{
  "head_dim": 64,
  "norm": "layernorm",
  "init_std_o": 0.0104,
  "beta1": 0.95,
  "dataset": "wikipedia_en"
}
Each number is 500 + 25 x the weight over its row's rms, rounded and kept within 0 to 999. Layers, rows and columns count from 0. Numbers have three digits each. The size before them is the row's rms in percent of the matrix's.

# layer 2 attention query, 256x256, rms 0.129, rows 0-213, columns 64-127
090:508532465489508523509505461501463507468547410475487549506517501499537489462461468471489504471484483468450496523545517501484499480528430504491490477482484452505476498506485529496502465473511526
094:478487481481512549496470454495488468503492526483436476457512519485545490500503487538522465474516502498492512514529470496532478514472481513458481486490506527511515502525519527513474493545535462
094:507506535519511533504447553500495505473493513499506542496514480495507493458496526522493503489471486489511539531499485547455479466462505474541528544534496534436506481489466513524500518480468473
091:514557499515502512508522482445509482471501500525529512504497527497517467467467516536519493514523468504535462535469484442537513518484495479476489491489481452481502491518477487496507476504517471
095:490519517445504543491503477489526479469492531476481517521490487503540491514438487502530497494527485508504483515508543506494511455487476473480513468508487482546543514525499485536503498513497477
096:473553509512466508511496468508490477525558465447497546546539529507466521473495540507531460525517469527476492522495504485435513506491474519495448530505499490516491495499532521480571458539555497
097:511459446482505510483515525475468451519464534525575487485485505527518491527486480487503498481486474480530472511521485532554520509470465512443490482527513476506498485460497480477533510498457490
087:480531456536517484491476507556526488519460457522523445498489478482439463480544502525489496502543513504523503465477475510485508432530488505541465497466526507522528531507480488502477524484451498
095:521494549494475472500542476498510547481524541471519494501499497499505514515493467530518509525433527490485452528456507535510548480518523471506508530488567524510541530463548518482472513531483510
088:507506482485539469490456490450440453517496487494490498491520480465516458539493490474516517554489520483495498513468499496458535499452474492488485499497483481513449523502471499497497525478508497
096:501541537517456514492485501504508494473486491477494440497466463508507507522494585487506471523500505490500465477476467507520493498506534500480472488510528506484517539447515493458466527553485466
096:533539508508476504485573498529528526541487511554498494531495527472503446491502484469534521465537480511512566514520481461510492488544500523505538504543505469479486506529537508515475499492491517
093:461544538477499511501464486499505435473498480527476501506482463461533464474545489528475523486477471478499525516469509516494575484493502505541461540493498443468465512523499502497511457488529509
089:474523528490481526455465519510473489457474520510468510516504518478471523500532497498493508463536499542506481484527530497521501480480515502451537522506499481454453509544470531462487502482512493
099:542464520468507482487534489491523536481519468454505498506506491498562502550476511489460509507504468514466465563505469519506524487503489509494525501538496521471456512505496483522450472526535491
100:505522481466530474487469493499461479522479502527476470469544482525556459474509472486483457424490486525550499488522473499570480474510504486538518483488496528521502488508510542526559475500540520
096:506462523543486505486485458499521477504471490547487497524496482469498496489483507531481523538470492453550521536492551455512527482494563493465476483508474534514547462481517521485522484509478515
104:517518467502488485501479518502513514548522493489529511529519510512516483506523482503482490517505540535487511442530518541515562499503537486494516532535473456478548488513558479516482512445515525
096:504490500474489438505503438527467476456514495471477511496524487532469462448485537495500500499487504510513492511493500531513503478501517447433518532484453501487482532526436504492503486496495524
099:450523493491509468546481510509479495504502484528480509524477457493454533472512510492476506524565526475501512469511499582510516496514480520480514542510454462527478502517510501523478514477500466
096:489518518507466466493538516496484478493491534506505474503480546500519455488481449526509505494454531471493550512503465487531480508481464505506526447500435472478519495509495544451564520505486501
092:510471476487527476518491504522472521490501444482513523553464517481494509511500461469517517502514508512512512549505485522482468528489520478426540513492481535492503502488473530502508511506499510
095:517512499498522543454471472502522486487504499505516509507494456476558523506493489491488503483505518526512519503488500535495448506536542500517482437509500528493477516517510473504503512495518492
096:526481533437526525435499541485507493515476487507540468496500478478483490495504523492511480460528480510536499513507504553478479500523525477505518532528494493498485495525474471523482482432475524
093:539512501523528504510465508495521492506530479513507541514478475492525516554501477543531475540555484494505536491500491483528506505529490485524512509503495487525528515495458477439502489469517489
092:476497518530498516519490467489548513485483472496505530514485496537543502521512492494509492499497564490479513498512471486462521511478524502536514510492464501530534479515474482531493528494443504
093:476484501514542498530448506478496508544474502490525545484539496534528533501497509539507464479500490516518517496503470455538493492492454491470518503465515494522495530525514467544528494459522499
092:501454544489492496500472529494528511486518497457514524484507480452500506509488487508515488537451491524507496526501459489522495523495495527470543510547507503460459556524474467542502481497496499
094:521467498507508503500535498500493491512497471543507479548530480491476485488487490459557447521510474546476513484531529471528495512510481539515499488511513530494454460499478539538523472511554510
083:524489492494477467473460528517470497497515484513515533485536538497488550511494495505468478505518537560493463503530477515507481507540488516505485491486473495483502482530516493442498515518540506
095:531507517520528513498556503546502480458537513510484501503520478469533439490502540487469487488460530520496535489460485523492501476464514503520487491491512519467509482506513501526492519523508506
102:519522487513473489440526460481498508480522465484437498435547481513523519502531529491505471487465525493493480484473493469524505457499489490485495478518525510511502482475489511498473481466484478
096:459490501470476517474486513502526546467484440496518490472482499472525463486525490507469478499559501498492526560458554523486458483523497521522524487523485492516526499492504495494462508465524481
095:517541508511519492509474460515479526489562506497450466476488548503482510483508513501494482479485515511540532519462535511496492487504538491513477547510482534459548513494493482487482494486514481
096:494492515469508463498502518512477511508465496517523488521492519482549505460527490504487498484532465522464448480484511471469517513499520485555493501484480499540473504501524537455511503511524508
101:500459521469521527488529530521514548477477510465493487467487479466493509417492509487479463467503486461505460494470509493469481516513512510514511509502517490536461545519492522477472523491591501
097:545445488485481475487511491517488527505476512473502507508491530502486484517551491484491497546545512504502466499463503467521474484519501502459519481491535509484513497514442487512528486507476502
094:462521476483470476494527488493512468497499502527485484519515504467521472521502520514419536502508488514473477522543552522533492526531511490506491540499483505466543483460508473508552512471485476
095:521505490508501516509499515498512514526522493526449498485537512456460519487499491482530557521526451498528488493533533486498519565547489447502488508477540500491562495493454542475462469520492511
090:514505484527525528520473517484520549481483488526541517445497527488518479474516523499501526514481478546490458496480526481494454540504422501530476489473511555477508497503498522474481539488505471
096:477515535509526478515537511495505499505461478528477500463476514489520519531482504502520470481502461526472496556460494533514532528487493509478546491505517496517521477458513451476516541490512527
094:526505546473503465524519478546510506484527494495480481548500452488523521493538502480506481522484512450432520484543488448544495488498473494496514532490487466487492534487481525488484487487511506
097:487552468496525526558558470511473505510522492487482512480475478528526489480495519509499517511486502511535520510475509470487481551533537513469507570548500525495493501518483504517467471488503489
092:505462533462480498492514487507478455481507498530469525500538493513507524476402533474469501454488527517458508517521463499463473513471483506526443482519505504487513479542542506523501519495523489
100:515484479508482510464485514512485485521491478479555519483478503484489456482530503522444488480470498462460504479520489528490499514545520496511512482504488538484479504460530549481487494488514477
095:498481505518503490463488499441526473525483491513512506487502480539523514452554491472463525446513477488477477477522528454508505533457503518482502521500472505497471503539513521564477528454503512
099:492516533437527512476509513437513507516538509513495494478526443490492455488482504482489529488506487518490486482518438447508503505489497480530458488523512526494480531479506478518537475485503461
091:505497484483501557529477516473445513512518462491454528490470514505492490531476532503503477504465499502527488524488490520466499509521493534531557509525515486492500486483474511471500462479462474
092:509526548495494532490490514524489528493474463526445493502519477449498473477512481520521550494508547553506501465460491518508485506515489503489496488508488485502500480503539484465503491512534525
110:480514511530510472518545506544543513510482509538480535461502482481497504505477490490511481514517514526516517527488522516480531524509526496550443515478472542453507474482505504539500446482485499
094:524518478498480508492510490496483503501514520479488541479504490466510510472445503448502478522482473471467471498495514518507468478485500486514492461521518500533495502502482526454505466514546556
093:484511478480540520485520508481514502461452504542466507487523480475507484499558480475556490538564539495506516506460484485475511494461505495525472525541545521503530499502526494518538501482466510
101:516483471466540485487476482527471512480481508516472472461491493531473476511503493490512541442483487473497463522449561523483507515491508493462525494501464485505499538490485531508499475493506508
096:504493486452539494499514461516484468519521475530498512472484509531513452497516489482526503527506471509552495521481510506499499514519499515517558516532527535496506476476534523520538503462464469
093:494492482517517534490480500484527551471485496494497459492513525453522511511481490539479497528514512526461522527488456502504507541570511514465513480511515499511493469514510511541496483482499512
094:464468518457495537501499524482474483515522486478508530496493478504519498471499507508549455478549455509498512498453493485502529460471503443507523526502540508500523460505448469519454490516506523
098:517525489474554510482533512458525495472492463518551476488476480444480517478522472514467490507513465475478531506487501545550516514511471478486497505507495461487504471504484452512499485489525549
094:492460545502490496513487511478503508467497502548528489471522534458512483463548504479501472498488491468488476516489517538522511487511485485532482528494488549513508471459503483447485465561487513
097:528456522498467505507483485522511521513515515514546508492515541518518487519481463454482507512534484528519484530499488468507516442524527527505504481481537508432511464474507490538476501415481510
099:415533492481523557541498515504499552499500504504488553531496446530543536502553529497459492489486451500493496448483493470468497475498536481514477482527534484497510518517527517539524487459466469
096:482522542508474492500510461512497475523491514501478517482491452487496498533505516505506470488528487461519546554479511489450543489502490476527503488461518541480515484443516478443495502556481566
101:484473489532469520483478489478475544529475519499486503482458526483509472506464529496478499511455501474481555480493473476496497493509526468462482479464518517526515467467469532530525476486514500
092:547511531487492538526479486497464497472504511498439435554513499488520468508477514491513510517480455444505493485501488509492498478498518509460524520525487501508471442530499505439461500491465511
099:452488469537462529506518481508461495470474503528487543492542514500464533490501538529482519527498490501528479491528528491474490478517490501495502505479495494488499515492520538469521481528485538
089:487521469474455512480518513490475460493503483490525480516468474475515506462477510489457529489498491488459444510462506505532490512464495493510491502543532486504462543512496522520483519496496475
091:523480511483542539493473523503484521509530496456508503494537492509556472514482494501546478496505499538502469519492500484495503485469500501476531466506470508513504513509498524523534527499496501
088:477491519470512511477477483481464488522457527489473532487522478521481474520499521491516497525500499462509477448525512479543488517504474534507492490543506469480485486485490488494472514485484479
090:534499533500522508493468495489491521490483491500424515496500507504493486483485477506508468514493562503517539502511475531521491468469506479507482494519526486560513513468535436477519518524516480
089:527477482527476506512478513471522515477510477475525542517482495466484508494511523519499492518524508498482457426522505474493508510532496513484488445480514462508484547490509483481487493561519491
090:481487513521470514496487489481504478474512492480511512461508518491484507522490562503502471516478467483519547540470495509496538494476513491528491496479494500523538451520484438482491554529500487
086:489545473480536510525501464521479494494491529478516485486464564500493479502505505468460484473511530460520496541488511500534537514498461524480496497538478479536514480484533516457519479511503476
085:416502475466510532542526505486487491500486494539493448511495481461535540505530497534508449543490496504538515478507516466530463460501518496482491471480473496509515520486469491513475500471475531
083:544450509502489521463489494491501534426476459450464510473469477490479498479509542492470505452526530476505489503486517517483525460499490552475531498532499485511492512479476488474465514531471476
095:538518468512503443526469487498510519506530483527475503483531458507483558509500512488484485492470588497497515509478503493506501502501469449483492483496511454504511502528529496522495511495462544
089:545512490469461566494526532551486534518498491528517485528528505502484520518532530509496496501520512484497498484488518500488451481448491544531520438478489559497521559540479481518524516475487506
097:496486486505464481490552467494467533490496463506521506475515556496498498484486528480499479488493511496479490504509506499485528484523515511461492478462445473509498502500492477541507464451513526
090:508510522509504511566485475541475544484447510489505481493491534541484514496507521490544527497484508478546509480499465469490557502538497516539458552514473435524464478531495503486528474459504531
091:481513503451505501482462455517483545455530490486494521473511444516483492516502491498465502493529457514432476513484518542487457496493498547500500472475514516479467506505476516498477500516542515
085:494484455483499515506505528487515504503484525509547481495497445490532483503482455493485474530482518470501454562502519453543512536526551511503562511512503524487483465502525519537482512512491507
085:484490492432483486508507477504484481508474517511501469498528490466494460476536514501543549507487502519545507514524515490517499499480526523540499532487494522496471477494516508498485494536437449
086:488528552546503495496496494478526514499484442530504503525465502473502484509505497498461501537525464527504482505525508505469509494536456500490497498535490484457497497503459495504531512440464525
087:483517497525509464518520522492569534549487431464490511504497506539462508490486492534485461480471526519475473537525462557521503494482507473514500494514473448507503493497528473524498471530479509
088:481482462527492443521525470504503481530488496448579467514464547478469514486503488508493448517497504525501513499509467517474527494490483494490520497501476507503478496506494490481525512489487511
083:500475573501492464526511493481500520516508538510489457471498502543497490501510478495533506477471556502497479547491426487471513460519473526505505469496475501498541524494493485468508524491457493
091:458501442508502496533473499490441535522517486525510545469498506495519551495511463507486500497498486526532506473497499448469518494551530489539499466477499518509555495512483483521498511492488490
088:507482515500511468514533546485499539506494539514482547496498465495490524432482472499523488526491514522503473449511522526512507493510510469493484499526498523555545512440454518491459523514530519
086:482474513486489500459469490525500498514500486514483493446512491533475503504507564474451482468483483449522497514504495551479498491490519509502476498500516467475514501495517503497483481473500511
089:480524536454542510480472486520506456499495514502533516513468443519462469519494501508500517513459507498495506509511478593505457484478504496503510506478506485496537505506500468498468489512487508
083:507544493470523523499502519545513537479480526495412492491503501536514556496499483488502478493434529479482459548546484484466499478540502549471454503510468511500537456530490533463458508524494514
092:424483524466519527490455525519539439507464471498511509489507492534490485488513530475553463540479543511530495495504508519462524474480510521460503497465470513511487505470507499484454525509476531
086:493482597497570459530493518538536524476479429518492526495504495513455499494515497485501472493507528504517515511460478489502556509501537471513498469510533511488494515469539502504496502492480521
088:495527548463500518505505455445525536480488485460511486471467470513554493515474459550570468508506496455472504547484461516513504500533503473498470482533504528474482445493471512488490519505527476
084:492524475523507505534510513561480528508531516466504521475450532540531483490492510479518475519551484511488462513472517469489470460521493507520512486467533505493487466526503525497490486503538485
094:482471521500497504485479538479519529478507467503543508505497516495504514539461474469496482507475541562524491461533536489511420523489500506500490473517501485519513541539512506471499505472521518
079:501507485513513475491506505538522474513526553526474459494500504507482497544533510475487507431521491487496474507493517474514487474510436537511496526537521517504509480542513497510535538547496493
087:553510466526498520467491497479492538526500555524484506485524546514518511520483549517508500498487518482513494489497480462470493466497486505494510524532476528491493519523507475509512464498509486
087:484494483489496501522499488520545520532496504455527491477518503491496508522487471452487489463472471474511481505484519515524513494524504504482519503501523491526485556524517491485512521507461508
088:479489468490495529495489470515492502510500479538504496490506489542493497501527449477491518524498524510533515468519496476476532529524504508508465506458504508496540497460519546506521513509553480
091:538491509514514481463496504517509474496503515489496495527476517490495496486481494467511498501469496553465480495437469477517471481493532501543484540555475499499457463499511540511491501491461488
091:520472511526523516455493480481523524514479505481530483500528485448545550484513515497477503508450501523524484478519513501500490480508501478513485429488500485528450558492533509477515484488522502
092:497503533492473493485488474523527470559543521556497502537488537501516516501469446484508534557475536487487484544506512507507537511533492473459480539491445485493502456500522554492475473530486499
090:504527490511504499493515481494517483488529485516499537478505503479505539501488504514515481467494505514554526510526471511480522509470471497559487473470517538471506459473525504531500476527472450
088:501504501524536491458472486523537479488517486539543504490461496493514450482495475516493517490475509505512486486481510507541497543500509518541517515459547514444539492521536515468504518526462498
089:499505512477497498536491496510487514526466468519501537482504492486485481481545534479558521499518540504460488542553486458494522498519496486458461526519453484492454538539461512487512490473481487
097:479509525543508479506492519483506526535522483513503505501490515509528514508504496481521488538473509522452512510494442485504510483496490483530498537521539497501515494516501478502492507512512473
086:511476497451484490492466487485515532484509533456475523465526517470499510512499481534502468484485503457478483462538482496517493495465470502511504482513537505504499507485525560490506538460529482
088:510517521485543511482505527484498508515530510489485509475486511519509525518528505487503574472474496476549499536499504502492470475518538513526519558540486531474498485497483432485500501471465518
088:511537509494530496458465516494484496501526459497502520530480541465544497474530511489492511498475520480487499509496483489519562501503491534510505479522514436478484463490516490481497491529561485
089:474498534492496506492505531526504512476528540512491455508527462486473490510473486515481514494463477488476517502526507515499488517491528549499499526517471528511480539511523519513463523494490490
089:504540485530486492448486513479485494475519490518494481497479482542510482531513445479470514502510452466511481498490470521495516493524506522530461495515496513525524516476466543473479474476527486
091:523518497496538514480534507474521508464499509473515452554525492489501524459504536512453506533493475465465457481495476450554481491501479424494520540517477476468442505486495496481530467527475464
091:503516483506529490490481495557533510483477502505526470481528556487460536484478453486566454496500477468521527465490500524498467528546466509552461481508478544458547454513507508484533470493462505
093:494551506470519511494509509517526513490490514529497491544489501459482504521549505467487516492527501502518512506490529481515510484516503486451522517481477505482520551490518477508435512477531491
084:541520486523535505486510491498507527508546477507528521433474510525496501503548507503453509489516502484531514516528450491558498490510466535554522517492505544499500443514535470506509510508449521
091:521490494495495487499490484557493487511481471439448477493525515523502458506458524519528508537500465442519471530488480481479416472495494533464506460443479533465509479499496535517482490491508503
089:480564540508496495494499511508496518455483497541484499495505517499489470532501466555499507517541484480494517466477514482486512522499522496518510539541515482492527472494466459469506501482452497
085:461532500513440548497492491494529490503513468495500492508502504522506490434501509491465494509435461473489452501488485514501475506484509470508444516520530473526517460486491520492478522499538559
089:501425504519493500452492513493508546489500493552533488492502494522497472474497491489465520462506523495487467496504460477489501505523514479553500498491500478516493526537513518524508480445486449
088:476501524499489481519475545517511466486479521467529538526419460487476504506540469534531467522505553497490489471521456451482487490506516498491502496486478498535539485503520468474503549531506483
087:489518551467522494504482516484471482483478515491491494540493501484485498470510467484510489530551506519514514525471481464504482535463516468458480485482511505511558462469544485474507508521456515
081:484505489484474498513533451493528505538504518472520506497488520516507545520493522536492507491498491533496517478498524515481500520498492539477529509525538493509510552522512465484531495462483502
087:484509508489504470462505518483457477491513532498472517519505508544523478549514536503520449498456483502503479506498469520493474554491506510479509546509491484521519486469481490512503481503522497
086:523482513490517483527494452493531485505485494519499509475468505492513491500506502421449467470576437522497488509477519544536578522504507517511445527472550473501497508500499522511520508479446524
099:497486514515547514496466491504471464511509491513505534462496492493491463482519523482486525489525533507495541480482490505519473462494530519472550516497510500480482498524520560536460504524516496
086:508511499463514525538476521455513534491502495532434523523496486522519446474534472510528516484577476514518518515492547478496512510492497480495553489527524471498482486519455513513518534515500518
085:493492560522517517539506509506496507526478525492467493489529522539510531446482524481495542491488503494507502491521490490497467518486468497482512538475480499535494505531452452514565486498489503
088:491478535560505527495499491480499475498460532465480467477480522465439535523513540526475515500515502478483478489531522506493498523483505473531484474487528473502486492473517502521500461515517468
087:457491495509493521512470464492546499475526511529490535469513475480465527501508463538503511518475536495509475522535485504561538478490491514545492471502448493448508525520483546486524516534457501
131:498539496488490508495493502507532456508487495539480496475494530494514502490493480498476482539485511546546493510503525487531530453527462516464489470467522481505477511495560495455513509536488465
128:484556521506512466497533522533490500485474548502498478531465514503515465510512488474472544471458462458543470522468495481542503504518537511496507509521520485524475493508503519471494483476523556
131:489528479471486505489512511489457513491486525485513502497497472465491485522525486523488529510487486473494502481519449560494513452550487519518509538511503480501485521517537470474462538482572473
126:511500512471534527541497508470448520532507475491480463494444511467468519502490500530518516524495505510511501484471461580487500499489462513501530511510510560491517451521490505518549513469489511
127:487505484499522507493542499492520521518511500498510486510510526518515469495512542524430508538495508509519472508534488528472481485503498429519490477506531498485425511511495467532534483480474475
122:508520531519441499469539498501563478481521513494499507505482475495512514484525517496477478499482509460499485522522456464477521494470464505525517497477486472532512481528537550523501543493477538
141:499517485482526509469463500510567486435511497469483519492451522535500527503489493515474474523505511510515487509518472499483475494558487514512514518512516501461480504529508470476484446505505529
139:505487476498462519476478468477531497496529517520505508524489498486512502487505446527512556501502561481498488462478524473507475476528499439464523523501475475561487482480480493507478496501480456
133:528520510504483510495520509461521514518507538472514448491505524520542487508450504528500439514531500481578501497484507512493466492530532484521446510521457527473512505495511502443496516506486469
122:530506484472508498508498523477494505485501490539489514519509501505516529482466531527530490505500501461482494526541438488491466520525508484470495514477513527464470478481488523514490516482534528
131:509472525510548449507512503449539476532475510511492525487501524507451490551450475519480477552518467493459461476526468558520494517467519459534487532498505505534507494489483504474458479451468520
140:522492478485547508523468533460515532486536502481510498525469497483521487498480523484520513483504473486523513475485505530497482513524413527436528486523495527554494533456546538484474491454510478
141:509508512493496508541567518504494473510502471509477562507513510473491511499493472469480500506498456477519502502492509452478462469458551490483508489482487518540471487504482490525513515548481488
140:491481473481537529487477490473465533492460522509486527517535500479483483524508525519515450566513523500511511508492465476515506498485491509486488510505449473512488475514528476492479507501517515
136:510483460500497472520494475507510467495476467474465515513517485497490501442483487510500539488494509504452491500489482487528515535466479459505467537467530492473503501515513479511511492559512552
128:500449496503455507495516517444472475495512525521516498501508487487468506491522476501452490488535496491486532537501500463553540471502503494519449520516534527503522486472542521527516508477524466
135:495467493517513471502536463525501484499497490526512487523506481535539492504496435478486499466487474458524498541467476461491495529464469538494501480445567528476531483519503510481502506494502533
133:517492512546494502526459496495504518470495510543489497511511487532496519484488479513480498490484471500513519506478474513425535519528502499517509498516484528507445474524514474500502505484525502
124:528513490531473508524488509507496513495494513512543520488475450490530505543452525517510520442517476476487523461505507503529545528502440490463512494486508520547510512490494480500475493501505478
119:502523483523464539487504502535472498472485487494512478526527506506479535489485553525501452518494538475496527495438488541477537504488521491505472512495479495507516529498513515496467492502467459
129:461495499535542474475514518535468486533543488498558467454514478490487470488541532532501524560515468472500508478485489479511518512525544474508512487506498524497508511508518516463504500485464505
132:484489472490503511481499492462479455473484510492512486519518551530515496499488551475498454516498486473540474546503516468536538504511524502466522528520480515521513536475534566516521496509502500
145:488495506496454480460488481493484505506468498471485499529467486506467521542500465489539542481546513467551493511551525470492491456510517494449508491468506494468474561501499446478501495495489481
130:485569482458493529437511482443462471475523475442499525447515481485483526483513512482518529493443478489479532490498525500505480534483421484461479486497504510495509553493492513492449550499496481
130:532482473482493502504498498533540505533574490508520456495477470527533524484512491474499469467510521492482500546509483498459478515460514556519472470474565501468490491525486527501472499522524465
141:509475520550512535471501490479505470492523462501479481436510521496498500483513501480553444542482505458533515487483487490514489515471486513502494514518458512541483514532518457491484467534517532
134:474536510471509465462517510496550494530523452474523481482535505515541504511533472468504535505505450473528506474508527501505546521551502542498506491500483540496509494550511508538449500501492531
146:525480503507532491525502516497502470473459526539515478465528498511483469502493497488481536503472490482496506455477556488467470495508541469523490470506479464491508537423516469509486487495458475
133:512521461531535482474495471491521496487480487503466513488468517517508520489476521468522506567529460540508511474459516546449523538502469502488517502512483464515488502497533460529493510483491541
144:441516520464515511468474480486462518559534499508487495452512517490512482487488483521504503509485485500550481524466510503519504490504501491512542510519467496498501486504459470505509515528516520
131:528493476498451493497511535500515510459485504564486508533444482510508498478495478521514457478475499543514468518500504496483506568505484482539513506503462517503491514493525544473546455524458521
126:484477557508457502545517464522469491509469513491443511485495480531497534511489475474516494473488491488504527538475526541503475466486484498499451496454499504466562469528480470492554489501484491
129:499504510496520501513508496521530496503485493509473488538492500489482544496518507509474503464478536522509509499507507520488460479531490504482490495509491481495463492548487537467505523523433537
134:503452455539504503447533484494537523497487453498491480518489496501488457469485476464472508515509509490459528491503503528476507495487471472488511485511485537471513503483500506479481485480460473
139:524477516499528472535495487475494506488534478480503507479485492455469508496475536486485452483467479510528487507537466472478491520489413498521550482488483487487491480464530481497488488480507510
132:468515529484516486510464505500510499483492500510498510497480519519444492559488511485524502494448519485549525503540515504498519480486506475476501537517501468523504500507484504527510476500438504
128:519516558528527527473468463508511538523520517508528520502525459512508513484522486478487544532505472502508494501532488510513504504546519484509498462497506501517553486450508462491514499513458492
127:517504513518493485518533485458531478499494485520525489489480547505500498492499497486472525490535486488524500504480517499462494517511496525486515504484518488454506497490501522503502532518500533
137:451508512472516514533473479521510511512495495499515536529485475504457540524497510510554484511498517517452493512495525516478495491531491479534559523481491483498531489494443511520497526496513528
135:491491467494504504486449480482519509513489529534478512468554509497473508494523509474483505509501550497495480489513541464495517468516497557510472465483506511466463458485500547490495522440533473
141:530530482490523499487502459514503480502503473513504543514521497486523533502489500515485525485501508482497444467507463480505488541466414500482523489535506507479496482482505536519463470532473487
133:508445495473488493478517500452478526545467483481504579542531519505518497509513481487490496506496501473526526526480486492473474475508490528488493510466484477481542497472542448510509532525489483
129:480477511517514502490494481518514439467483517494460491510528542518551506519459501533509509487489489484526523476500481490506497485504496470485548498500504496526518530490505511491479507479478486
130:516491537515485541525501508501573514546512485485527495527513520512501456458517505485493473500488515465479498499486506488493457521490513514513521483485502538490496516532490529557459489484518467
134:498481518551485488478512480492523522484484511480483522485474510558510465532506462477564529523506478461532469503497512477510523499528510511515494459521489514534497475516530544538504508531497511
119:488537506490489467498499482479518532530457509481538494475453470531470496508516479452480442499490513489553490514491522499534504501464464518504487492475540505466548447470503478507537516489502490
134:517492527499508494541478508492522458547502478497507525498471497470524491518496464517481518467480493497536491509483525465561516484488502499486528496446464497491532450525516492523503512475495499
129:470517490479505482536492465490492505527507499514493481482523491483500520503493490500487530529528528479475500478516529480475520455524512472529450458477532488500502537461511495543503478511519510
134:507451458497481544499482469522491507522491502501472497501544493509540490478520491497537482503495514484489510513479504514499495440495475507514521549453479474466500543487498519503444484557514491
134:517502441465531498488491541519511522484446552537478509486536527519508488495546473473483514517457493558506510502525518484505469460523465510495481530504516543502492489479535458517544477469519482
124:515564512447531493502492513507501513518470516474519540501578484494503536505500493477474531460520526471557502522480536504485494505549480481492521470478478501512521500523495482517492493476530469
142:485555510523421506491499451504514530483503485472541540521470522465483471480497451502463495526495498499505520513557456486497463516504519475532464471506480495509514515460492502450528545481483525
142:464452537476493473506493512474508532480499494510530466508482521499472448484509503542500498551503495475482491493542505474488475527474509504514543515524545513470504481461481500523530490472525511
134:497507495501496447485515508489536499515485506504479481487480581500530481486519482474529490521509446535495498505511524517505498516506523501536485495490494503514508471489521434532499497528480509
136:504483505501467550499513559457458460494504508538499470488515471482500523470556535504519532490487491429527492526563486472527505492549539501479492485519504477532458476535514475471476484446503498
140:534484535490504445502491495516523487520465516441484516536495542470503537480501510493524489497521453480495472500484501504491527514471552478496459517525538427458505549482555498493492524461485485
133:517512515462501476510565512464502525494578474465503516519505513517519470500523486489459515515550521515492519475513486472465500510506486532546452527530479502499498501483511508471486483504489478
132:489514516547506506486500484501532501496480499543473500505505538486538487544505459500518515528485493491491485480481505496511530450455488476506514499463444494522541515492483507498526492503521511
132:509464519486490496526487470484492490503503528539453470515472498460578509516486526488536491492469485519478557500490465533474495517480526485517512486486488495503502513467479466503526495496556495
129:462524513483483523496527477527476547490510495457514491484510490484551514425501461512507458493470547476516516473479480458493492539530526507491508500479518489522498509482504498487490472486455502
128:527526518505519508484506504483466506501480484517501486492521481512539506522523511463456523508454512498518539498511476480547512554509520504493517544440481491524475463546525503484512474479503504
129:504506510541486443466512500455486473461530482535520520528506497482500513516507569440487484487537520495507517480468478445499530480485547497527462492466477513539517508518474495522480508458480550
123:495538534489536499510532502495518503503505545506499513494455477504467462489494487454512460466501495552487477500505496492553482496475538512522521523537491490510500484497518461489483467492468516
130:524483526539540535507489473497482516500513514524485548514528532481496546483528527485471481476517457503501551504524526527509472471509519493495529456521483481511499522552496516537507514465475467
081:490464495520494492501534513520491477486491512538562503469486480502494506482500483458480506466519484515518485487525528522498558502518508508507521514497565544473502503441493507450465483487490536
077:516499490511492485502538459459480518506495514474506478528527442469476516500557490465489500507513520507532494499529525482487486479537475528522501535520461486497490510504539519460482511472509502
075:476521420496499508512517473520469489498494525499501518559503477511492485513533545502529457519489501526486529467469511500532544477501495520457477475511461466491518485504523490515476513495487473
075:481483505525510487498516496497502458507494458528524505546532492473463539437505561516492537466526530517494473480508486516495522477480490497552497475498527494477494496490501498481475496453512511
082:555526548501482542482493509497472497515475561524475512520501501511549485492487547542484518454466469511495483506494526490495479511436540475561492497504516520490491505491491505491533493485498456
073:471527547495499443515532542499513482529520552508462508484482508522494483516561500486527486543533482493499492453501540527492487507483481486484500453474493475508500560535470473506507485502496529
068:525486489449502555487486526468504482447476481528532513490521515549512518507504515523498495534495530479507484531482477577499517440543530529518501522507469556485510505536490483543505516499462543
076:538486509522518508535529477501514530538528526510492515493480491492505474435496536479499466487530511502483523465496518475494495462519508467480506432509480527523452511508448488496492512473508537
075:477510482454470493533458477528487446488509486526454513490452512480506527527504469492467507503524509480523485453511530488540458542541509518508521517517458460504530488482476516473525505484471494
073:552552537521500533513431515480494485519547527472474498489492497521545502492495485488511501507493499510479475529498501503526452518512504516499517554531531506506523443490498492495459532466523457
074:523527478500460514477485533519520475492472501528470521459497527496527493461529522503457479550478440503496501487506495492493501484462490516481520467506483509532519466553502520529448511503468503
074:548492495466532497502491472526537501453526460500529525526468477459520484484510516468475445481479501497448485525525546464480491513509494523478546492472517497561526509476534509519482460543501490
080:560514520514487503528516514513502489481527506471509518523506470512512470496494511425492489506501508490466504498535560498486526486516524516489500516488520509477475533495475521517469502527542504
072:513545511478500488540489500525455510498515514490489474527534460514512487501494472451496501485486492518479468491488527517478545458508511522506483491548492528533468451528487455476502523538503484
078:500495528482476513521481457533485548503515467495464511486512509474537483540503527486546527503504490535511537496460536531487506519513499486477534490494520472482540509501478460538480551535502451
079:517534459509486485528486490516427481462502517538475493524492459505499514494504477501485525491497473472526448522522554488507494508512498542497455497504407528508468501497509520477513469445473461
066:510496466489497519442521511514481456492497518523446485501533500521525451498483497494451495487494489481507495489479546488471499484496484499488506483505504567512510465518486539511480555473512516
073:499499511483516500469518496495478509517493485527475475492506547504528501488488529487482461436512511491514514482555489496515507482457481526498487486534494488495529488544529478490537513439502508
074:501481489492476510481510488556499493555521494479552476513497503497510486460481473462505502500508506504478518470500552517454488501488517484466491543515520473535522477518474512529515514504533525
077:510558501542466514496517551507513509541513497493485504487510476469527489536530557506472505507516457512489548513474513515502531481490484510509522503511465485471502532571463521524475521514486508
069:538489495512472475533517492523521500495486550481528509497488498473498474506496485531470504545515509476520529520493513516519546521539476527490499505527484503494492483489451498477471485475490489
068:483526481528494482475516514486468482540516496504505502486523541494512535530494475519510515482475557493483488452495526520460504460490530442506487474452540516508522508445495510475495501529512487